{"num_attention_heads": 3, "num_key_value_heads": 3, "norm_place": "pre", "positions": "rope", "tie_word_embeddings": true, "parallel_block": false, "init": "normal", "init_std_up": 0.051, "init_std_down": 0.00466, "learning_rate": 0.00464, "warmup_steps": 513, "batch_tokens": 32768, "max_seq_len": 768, "train_tokens": 139500000, "dataset": "wikipedia_en"}
Each number is 500 + 50 x the weight over its row's rms, rounded and kept within 0 to 999. Layers, rows and columns count from 0. Numbers have three digits each. The size before them is the row's rms in percent of the matrix's.

# layer 6 MLP down, 96x384, rms 0.124, rows 0-95, columns 192-287
124:484475524384453468512408455502496564427554497505453443497514561470548486419549564474515521460627516572472530578505560562474590468546523534505447526462489523496540516437535586563509435445567555523464404544515465411486459444455557504560518536465433430520557506457599543532449501550536514492
093:469506508464488592401478496465525543475485482584461414570410448471498464514579498574524455452432545572521560546545477471495451492551543536625474402456533439452493525434495535524472464547430505482477491504602482512561414510425572448528523543506528487493550470554502508510468487487524477512
097:496471448513547476535486507459540432510416510553561575439397485519529507509499517469481498647509489483498516500533483541491556543468515494629463532476531405434532509546593459518521496448576469498504524585512545570479575639542502548499477487460477483493469608479584471468535474482475476506
093:523556598478499545543467524547497426498570537480582550497541464484572561560477439433434504482517451492519473518441464501539490461582410451496535530430499477519378554532440570473523480433466395463463511404555517549567473477428474523585471515585467581452555510511440498514477578521494537484
094:401503455510391510516559475523569539502526484471523497519516560443491516379442471500546534533428523376436426442615519505505451546500537461525458456581466474496524526470475549517510530539555458561566592500444463530495555474526539553480489417475530490584489506427500418414468492658499469440
108:549495619521475537433487417473469497437526454548484551543511519537484556585530563423439472469578506526616472414427571463618454499477456449468590347467441528458442430570443582537498471511450475452557561482515440473582374470430498468468503415468438443517469495478436465468538470503472547463
097:491552523552530391615487509432515531574426439445492519467494387455487514508506499457519467518501530435538503443385533591500511461430527488550485456526476571420482540465537482477547507438554532509513495466500482438470547489442528488373464518421493484409446494492522486458522511581544473573
097:517554450563576532373496454580539452507553546423461584518488420457522473600471532454415415478489511534586468457537422464504463448461497535459531484514513500576430561506534599536501500502524398566535500444541511545560535449445422512556584551490521466493540497479492531465430577504476592493
104:484462531504541470392480458527501519491480569487464465516543521500543467607597558487491485523559601455418470545440552479545380560460450514457537464518460500515417461550543431511454525466520473518534446479444473510503572537605460528554481469448539519546406475497544490498366522549463570488
089:558503592449506482506483522404547489374429500518573506528423481494403406468535509457548567499524508500446502401486471565494409526429554375451490475397523511535585561548544498550532489460524524606533415543454530526527523527570456555528467572473480499461466492502569515505480554454516544492
098:444595534501530409559497499520570535551554509488533517501515516491549591561515518580466542529531438520391411489662458586402578464489563464502478503510437409543528535464479560456529502559599472600551523534460545514440472457442474590440504406458525483470561467420484529457543531444533525530
129:539470513499528541494582565556536548463469469561463577449464412438504478467475447396413497482564501532476541447462413566492439455508485458471469516474489545526492500552470486502451469495464551556556546483403486456541513536457440505435541492512447577454527384524415454412486566426529508541
109:511458510469543520462517456490497453539491485508504536488509526501571444533570458514476488482468517564462513431616521408584529383525449478549545458499491498488314504514498510481486624488470463457496504449513452505491578503451456445423482478509489524427469453467487473498465513531480512490
106:442455454406522369676491479549567575540534612458475504486477495559453566523419415513505511445483541503564512433439549535532445462591503547524572484477548380549477369501485564410486476531514531502476465460562499555499586541421525475465487393494519563565542640509563497554550511519530475436
100:494481514451441465430538478547500455513504499472477533530425437579461606463542526449524486493537507423497516501583547516548451420483503470439448411520563640488517479571437520472459488528586554481520449492413438493476521490485515483517457461441432432572422527538526481510470464486535475601
095:463461530451525449486599490468468491491472416505528513482553462517486529483463557457497451435459590532517485564525550396485435554446571572527465585451531476552524555491499523475498546483538467501546471410537450494533473520531533588480494495414542501525524547470424581545533555436487536490
095:544515584510475529594495530453480485505488568546488602416548418560550540489526509506492459548491461472457515467508469500422499534441555443559431498473469504369518568511406454524479515550470512483510520484561603555407480438535515513431500496598538502441507469582506523523439598479503608480
088:530495506442531498480566487451564480465498521502479563531466477476579371401444510495497487423489573520557538570564422523592531511539574401534471518405469506528483378530628495441538408443550536463499505497495476547523546523529487523470611491492487488537481468389535505436521448585498516474
096:521455455525455507466468451394427541482538514449514630533525481403515537538441566419520482499392493508560438504407467542450432475556518546475485507470413466603521529511469516589566530463481489485456460584555481552518478570475501422564493530549600545533518522494421452475493470489436561453
115:649451454420464487523487468605339510589499478496442454501482515513516445354421493559472513491506467472426497534467547496522539605455592557544462447513479562457624487477497498589546443450544557634481481578451499491497589358511468619494585505459473562511483440458424458462508497513582519560
102:450475455481511525532544421522543508542509583535462527540529465546617402487405525502579569543461537548549516582592434519534516546417510464595509545518527432558455476446641559460462415502582493544526454467474549544501547490503493461443545479510483540478426532515466577536436509443425579435
099:478502522486457460566525516522569535508344480540474446454491394586366556547472544429537530493543444552498509374525482496465461537582483464520560403597495419556474490567373536526552476478453528482498539498414560618527554577502560517471452558591412478428554512480516461476443478451540549477
134:480477462554480484503429502532461419471497463488475439563527577463485470459493514500548492511504506514591502510497553392423473482518559590480481514497466446463461458434532534557462537423452547498479545485455519519546475480500599495542436542471537470457515514532452473480435484552443485489
089:433599574402442410486514443533460486503530545551478611557439552496542549483536463522497489401457553584445536493375510527463459511525478542510523620504493489483547429461511456451444495518458440507380461496564431488400496546376508504567531508571471527446511529546489543488530588439536458483
100:499535431433411520512483520413453425581525507453515526462464480493510465585525513477537465562415477554541460580539575501478484470549446538495514439492581547446535520426434511458439517536492512455511482534550575508528596513506486573523494486421512564555513570502440506450476493610578547497
094:500437499503568488469513592461451490564452490482385504594513470550464549482518595501467566474510513513544517490464557509501562456472478465444527532525414446427503446472564416547468503454501596416399505482538485481507539500656512470463551568611437538451553508474477568536530375474460497496
085:541476420504515459393480522446468446569523412527561531461505522520539468603528516473460560534547475519530524457447433517548507488550504565518527501541502473403555549424444565423507467452544513462503545529561553505573537537610553455533476539493554493490497444400478511456501539539539497490
122:497429572496434449533489515479537438488529501485554523443507485512481502470531506501547546544527516436554501567458511527554419438525476469467459477510373415527486518516530489479574516439532525529395477476412465512504448455493490418422509485512514568461552533508395439486527599463411495446
105:422524574508486450475483626460481461421466540578500440622492504480586577524450481506596495537441461419552469489483493502497484529521435462497580521539459445484514438446504445532505523509521511553476494476469514546404424490453486597535494494504586529495595520432499440571405530534414449468
098:540583459490512477539481464432609501529470457507419525564532533513545457465555503564510447579461558499643483500433505536596489513509441443584492525410388512410500492498424478397550479544638446519534469462574499540535466444561548469453485459502527434569495524539561491490578453516496499488
093:484517539497585478563440526490522549521444560545482560436497428502582484508505440481525562453559548497491596558530476465531476411650587550596492544463526439390541480433529460484499441494483504471489414436579455464438468553515483576536557486585455476544539466473546406512542502465479525486
095:534585487493532512510554426532523535450534574463363567470539558522509503444555581547486414442567553479552489497408533541531548530416435523524496428464499521466470514588426488452451563591478362571464452519474395481495487440511422595604523467472479528489491530619507597465458539508604464492
108:416493481521494507475414455393503557571501550569510364429437481526523612486527513597454442451457486480496520602489419538471461537493502547509492448560537562539503494468571423395444511490525522534593499581444528526473487477501453592631530472446503458557452488456550586430464478441458432493
098:547519545405537498511479524383500528470439561460451443449549430341531499490466512573446511517508480473551526558454443541457511459573539454611539515370385482558513458574413394419492639476484531473463470490545543528587447493574543523467537495430473551495570557474480536436557541507455436517
102:453500433554486446522525538379500399495477433552587483467531516547510444493523527525562548509487508514431528475441490422426392521496491549489437487524479460511518445453487461477415511475535572478581511446487605475553498398495398533501519423489472464507474571490405601540470466530467566441
102:520446487502501441490530548476473442579518584500488476449488476520482570512447489471501429533549442476484512515454513524545538566543533449484455457628528536396578533555397463504555413427559556347577585435488483528556484542493544400444445509447383430510582535410475454493500491446453482555
092:552489491554483518461575527492426480567449444467439472434516565513463522452466581482526512487457471493549480500469463458515441498515474467505515601476489516481525503516454593472485509499552504507579439507567428491506510417585530510481488485575459494534513456409409536504533547551447435483
097:498515579538413502503488489536483571461407451540536481515463488567507588476482444503564602462549560497540479464476481498444514448518376400468514611533528551525462497328487393527485582542508564506515497582494587554533476519423434546463444591542537582547512458489555527525472458476516571505
093:495458449590450539471431473480511409504596497463505483449513562493596475514530518576544465477517398404550481472436603514536528438466570405529472611539492470510523442347451432471563551487472508499533517498431500477465430457517400579486472484413529478525538473443565614490498497497463494467
102:443501420503463520452523506504507437535507473489434533479452541473549535584516469349439501442554472535462510476550494472411406538470529578477497435582446573460525393504416473515432547479403432528533548503443473524504494464445504646457485495571401474509491460490519466559506491487501473494
099:474410455525476548481538474543525468512412452540508517543615547460471409476519613430479546506491575456583508400542552521440563452506447505544403466442467549482478527482488583509556419475545412457457533438497480475456449561445500528469591443586575471488512423603481486506416533538499544522
112:536490464546493446535560544471558549517420529549481605538574523491544501478447518572457435545417434630408516423465532583496432531462594496516500556436488486563560516449433494494598448481529458468532416513573431503508499464551592600521551457422532449486559504529517499462461599438506562518
106:508448491576507579547562586474524462481438555517425497527544350430479400572565489442594566572447506423410439423483421537521514504524541437553536530529508518514450578474479530468485465439418474489557523481462452533456515548479498536491533496484421516553507486471470471400487470517425492637
098:449502435539545429430536485450511509479351593514526498399565486534486496453543483550607522551522515450505481467525475534546512450525531524533461409552568465439532516548495578473469481570472552440575496471422569578549608503539568456465584441517456421548589539574491513447467373522499495551
101:547521484465387448491514499585535522506399464490439521528431544460545381403433517534458516547494499478512467486570473612519557555505469547511520442548374432464538458447526382452505499434456499443542528527451529512495464375586494546487499421520540444472440469552454352571540500532458516445
090:474509527503510382462517500514502548653403556469429471528427508556461503632482370544479469512384461499508531474485526590565420454506459477588545490566395482522471436467478437557481418408566465480433520523513487505497430561587486494545486532481498605474537513535489468514534554560487456522
091:545565599480534621523566556552528508479503507439578517411482453533465496551547552543490410468369474461467493446437477490525564505442556488671458485465426535517492513592468498496491533548501423512507486550557534483576421546515455467455461515479508474524440426568539497569443492589531441543
104:545511549449545470448591517465503448496474430518520461494475460528495425476406502470563537605522498419495423530426464511483548548567508525475434485459546517478605569503552517526553582463529569496479545473538443492489411473524584551493449438430484432403506491563515501482574481498579573548
101:469494555414534478565500503415568498519549494504547548522476475494574537444412463482569466456454566562599518560515416483433532455555548538535463573466503414542548452383479515432528509568530498521565446579531558515512390431531445592550415539499527489386532468481481585462557541458498525420
093:501472485544594514459525470476529423419494553451469533494527452490479495517478468582575584458445461517479402561566491430482504442494490467485521457484460434474529531474502659495605477501484515478556526489372483638522600467573474483553447496501471441509607487470455500644550500583493497549
096:472454465560445531498437469488474501500502536552496568569464530486463555468465573501592484622474576488509451505461583469452489577510625493510464447559640457489504468544530606538512378470456592404504523559506521537554501474464481464605506560529476477515510549546558402469488378430558479457
114:506499537581510544508562550578531523603516471495448578399560499542520577527458439443492438603486452569441494507501469560474455521495480512434477571471421506539567464566526563474451405543553530514454584490477476501553442442452462504517556493526441506516533469544461445457578553492565423489
101:434482490507595456451541547549591538450468503454446502499508497504459515598415554465378466564467483443581503460465475480534445489412475435584385558506595503518545437539479555630424543504509470493472472576479422623482497540559590454453526496534528444347537584487514507479469539559424577457
103:550370455507595451586507535535480500474552498441509523404453440552519518569512523582449538415524529486561579445428508536475476527626428550493556476502440455519491444507583464515394586545504496533468504485535466455526494579521403497482477447527554530522513517491432494488530538499495525415
090:430428549569487467489542418419500561548411554504466592561584521444478479550559548466550471493529556460548453541536520464514544466523457461428523563513385419520555484468421452530429477487470471544486553467452481566535537507554414460457489484525507523576517555481491567511496402373507457502
102:571501546549432556543448439434482429599414420562516546506606423533499499519443489501478460486505407518584476479416487466485507550515437485485498508437513545524471532516478481512501562465533524457537513478625539503581482467545487505469492536532497609512544496506600559447559488532631551597
092:557485561478517524496558537544474523436505483567483532565501522419534534498562505474595564519484585508541477476550478502545526560466568501560552387551508466529531512441544502515586440516575388533617569606396425501484542467519444488551503482518523485580445531461470571473431585586578509467
095:540453491547562577472413522491526521444566503420539486474460489485504432509501522480397518500420422476474560537595459512528556563432524553457507598503549501510492460458577400545561509467510483460487524510449450546404570508504503477566530465465476477465467420549549473534439544551508478530
147:551524459566463487488504442503507513506561471488496520436495560571470473465445562506526473547529518605505364490473526526585464515462542475545394536476500538514454548456449593513499433509589560591481466524431507457483428415471522549553561553466538455549484462547571578510473536500563457520
097:473473509549581575581424533486500408551528593519479505477515509470524492506557483587475497493473438558528486522600520555502459406557507433586541438479536471527486499600473509429480552566402495565467516428546435456477434515477566460380543477585457433335551504527488505500403510494595511500
102:554445410461530503478530516470436451544561546533551526525531517449404520494386509520503537502500469438547374428537530490495549520426424441614486563565582505493461538490560467579408469476568508531500519487473386548582512494545633435573402548522496566526459478550385441435520454559565533428
102:507521558391478467536461534474622485491451514508416518402501452487509511540470446499566570499520522567385571460499519414463508463548520481447503539470571423454472460433536492443533382492519505520711466511426520488493573484486441575497506577486419496526600466433503563570504473526488481441
095:461546530495578511634545456464525461493482527493561500498531466539461505535557589631470479512550423504554545582579476509508499494462460591616509503503486421466472518486499445472562556446494548485471553556506632423500526452564504515494509452449563540517410488563412522501565399445476504470
097:629525462377506474570569512578491451476438491487473392448439481527495514560482516521505508413455558461530535514471521532565549522559495490574475453491483580537402500504458398442538471528541542609551426484466580478485544617582451520474458511449449472506406515463500530473508541492544495521
099:555533485441501475443486497548503510486560525538485549463587531428509574524452503550504456548618528547521519506426434578473508469611521535570478440495584514512492548563467507501511537530419475516506425558506490435517472521370507427479511475493545507471528535409539509403500434519564512518
093:465554480543426451468421478520481493429444492559432417410502497499482515553546517470494492475453454506530446548535466516481534490495456424484485392467415564524504454446465422473492517579529425496561447467467441550413520432474389382485553462534510443477477520445470520570625553525443563575
100:523542491463507517521500474486605591456569510496515504404476440433543550470399541453480480484518516466429553481526463540395525495580443562556446434582504473534517477556473433472507453441523471506498527510609506581571529534411499393487526519485435518551536517523544639534488454367497487423
091:512553555478536541567473478495532470504477537559474572554440493482435503491547483530471527555492453491560534419471485457537489495522529566490450486518452503507453350554524476440505547531469484548529465515559581577486522589618429535508507436565472545435465546462536557383489561539588510452
092:572439517546525518536579488555546455485502433456452523448435492426551483579367464443506502482570531505489506471469472575512540503540562448504534476519536513431536514506585438502465507476446542537518502537488419565571533548536482463524541542420467341613494442484474499543631527532514561490
100:485451448563453453594519591469456408484462499536536452575523521397583465546572486463506481540502455526567533499512514506513492558478540437508372547412524414507510470439564501477497475441545515418464398519566536516502403462517483475627596497559523501482549536425526521611509485486432464406
091:553465547449541508495468461499596582510557477516459504481388508558465493577522474488437495500471510503629551442473506566461538491517510495462521450432517484508498455478491481454572560506440471538478424538605522448567501491486460535457473391541427474517454488460370431491547496519496510421
095:520542466594516494562491521466542543555450577417544435467489537516464541488525500470517509540503446473500378430575564517464486524504520540523577534567435566512406572482461447559514504436522542520554529473498549518538515441470424421599601569405512480515546520467408501589425445548449457567
091:430492522525514452533528552501543518444458379548395522508492487526518509521548558520559417553427591520403538433518498468569496561457487521536518573520528494492563486500504461418524456519545487500509543569521498580443467522556578430403452482512486484491593501556461588418513581438466541446
093:531497470457503520437473489486577546610540528502422540506520563485567487598476486519510483489477562596417526416425392467566515439454431477507466571473562462500626487462439604583572560513413550464536607422436511544467548518532468585412515517465411503515524412479556512432484426588429503469
104:598476466492535464512501494546465370526549435494520427558550525514499584565553548501453416456561461429530557453506598527503459558484504392483579504535477448544482479513526521531520462492445422544434555520588459499539428519518545533467461469528510533521508476529522512439490561560566538479
094:461437430559445564424596526590511541420470381535546476483511548590541523475553493555461463493532514495440524440555499521476506514593509441562427523538503489535591520481481625499539424543498407429512543549479463484480458459550535544559517540592477489489402590440491508415486447499491568531
100:495543517495419411508498482515538453503366503443445489451494487461455573466467476524553507456492493506511490500491467526467488518432507575536552489485530439479543535458524400548587410487513565422457467536532510451459419477454497517470492538518547464538525617531536508456554449438553437515
091:525487466499487519446531543497495503446569484514498499508533542449479479451398516476364451494511427543450507435497509509486472549514435507521478490550497551484623489512539423515529474368574492485550491524487508501536557458487537446495543478464474485372468505532581540498570536504498519552
089:573568518547455526463552479548516555463545562537547426385470459485417513437474481485458543528458523513496542514436475547505435531388474486595522500593547551533502447477502444519505518536551485557579542498472447423495495465488520471506516489466523492510474464472459528481567525482551434536
091:499407428473482430489525477520491472485445458504490581520524476520518424435469459548500533370443458499562486563523435530500488470445581535555488531488546449571500539483527565441589455475503508521428463434542559462549553413462580463567424432471567503492574500526474597462476485552503456459
093:480416535469480534558480457504510418532569516558362439495529534563435451531434530571565557558576462477475535535538524583522458439541519474572467414487493539556490531441470498540493470541440502498498477512506483509601483531459507555528488520557513472469573561419401392403535397376567455653
096:484546533495469511588478516590459500508525589387566424586492546466545485496502532416494455495592537467445482464599604402548586563575475586575500477490536528503454448581497555495482596529473549465544471505508486453494492521468508468448474536485545380545490526492555437501482537514521461601
093:476555482566509526473514527538493468533509554512505510558454496485546534477464447568476487464355512559497486544477573505499572440417434453449505402524575476537502430595431511408491493550499480488452425446441517440489494530548461526421509464500540535468529574592533438550601529525506461520
103:450469514589522521453513576496444568543479519511485577548471425601381474395563500472459511533465498430516444459516492531465477554495523575500549501484492555559530547552527528494446490415510515518506515517512548433447493448452482489442507552470448440476536446583524499448477501458509414516
097:538486521453539512412500592623512565573575500499498520517546523462617446584481578477572532536511536538478498504569543569522535471554506472452455518514535513494549409485532450464483524462386369413482456528523418526543465584535492433426547417453538536505499527510422431430508512554493534452
096:448541588480447470463498496558429506476479479502484484484485541555500572560570413555449449444523499464570597501545500460512555573489470496376593483541454440410496462556487531424546518527548481555391530504448545505446521448474508490579444464561466494485478526478539414452495504606445450507
099:506533516509496503394588493504550314476526495448520477457462561413541427522529531515542360571466501522529497571404471474415508558534513498405470458387534544501542534481485502447551556524458419465472452500481506413561425449451539471512470559461538513574516594456386483447614573522470481483
096:568440460374449411526555476451455486523561554506450499523525423529520426548426437460413540443518439510533593491431488585568500465507501498600503451491436434518540416507518608478493514456485517452577483501618472478609486410512509512431438509540423512437515533564578430491542542576449523459
098:408568474465478577498444532603473563515537501508518395559419485591547529548497534523515417454415585459546476523465618552584499493517509522582427422480490501536495411523458461568464465573555440513533432541503481584538502488486479509549544602483431636488563603432484490545627452449494472531
099:467444504475476501544549488417608466526525527537559472520530517483418474474493490562495622453492429456480500535557571547452418603454428446499457447545474451431454548592402505604494498581513505550502531471417448487457495457552573443606398432513425516560531475545456492525310479608541409528
095:461595536473521467477445509467475405476593562504607472492420538493557534534516482480469459537460618531540537569647488453535448506455580466558465484537495477555465510552542543461468451585525469532532493472450546504558580534480503530457552405439508507554459515521608561433443540561459474540
096:468387466496483489495523559476477490546479551433461523560453528507392404588519533461520489520473543505563418416464442492461522430517375529430508492441561554618371486522563476528455580484487551509500545433433525527538461499506484468455413515581523433512451508515526461566487513511414525557
093:550456434541557636451424445493525517494519554541502517482430482519438435479524484435549464500454424566530522488453566517430530584510504552641501418472474551511460535481431500468525511537536478439524459460491458526495485453545462395486493590567533485452488440427519574389507494494549438454
123:503520422539500591511598374451495467487505537538476484541497573550643503429472472579577447501463476394589490454552453477471481539471430508527508510561521530567494507390463486587509464519412471454466596501509500505477446447446480471588410567521440578510503501511502563520452417570604525368
104:420576429463520579534474447500511453496495543540484526512490525437549536482454470598495429490460525470543511443425462520516665487450508581521469523365544545446538566451479512534427525552483452578533434547516452497412476547526472528546451523387482417557502581512562542395399455453560550466
097:494464504410520571531529494446400570531447597445463524473436512509466509550533413438455499573508497475550525441392524416485547590517382563562519438521446481501591635502492496454452511521496489477447468547484532407424420598482542550462474518564455445492522493500475421422509534484534436552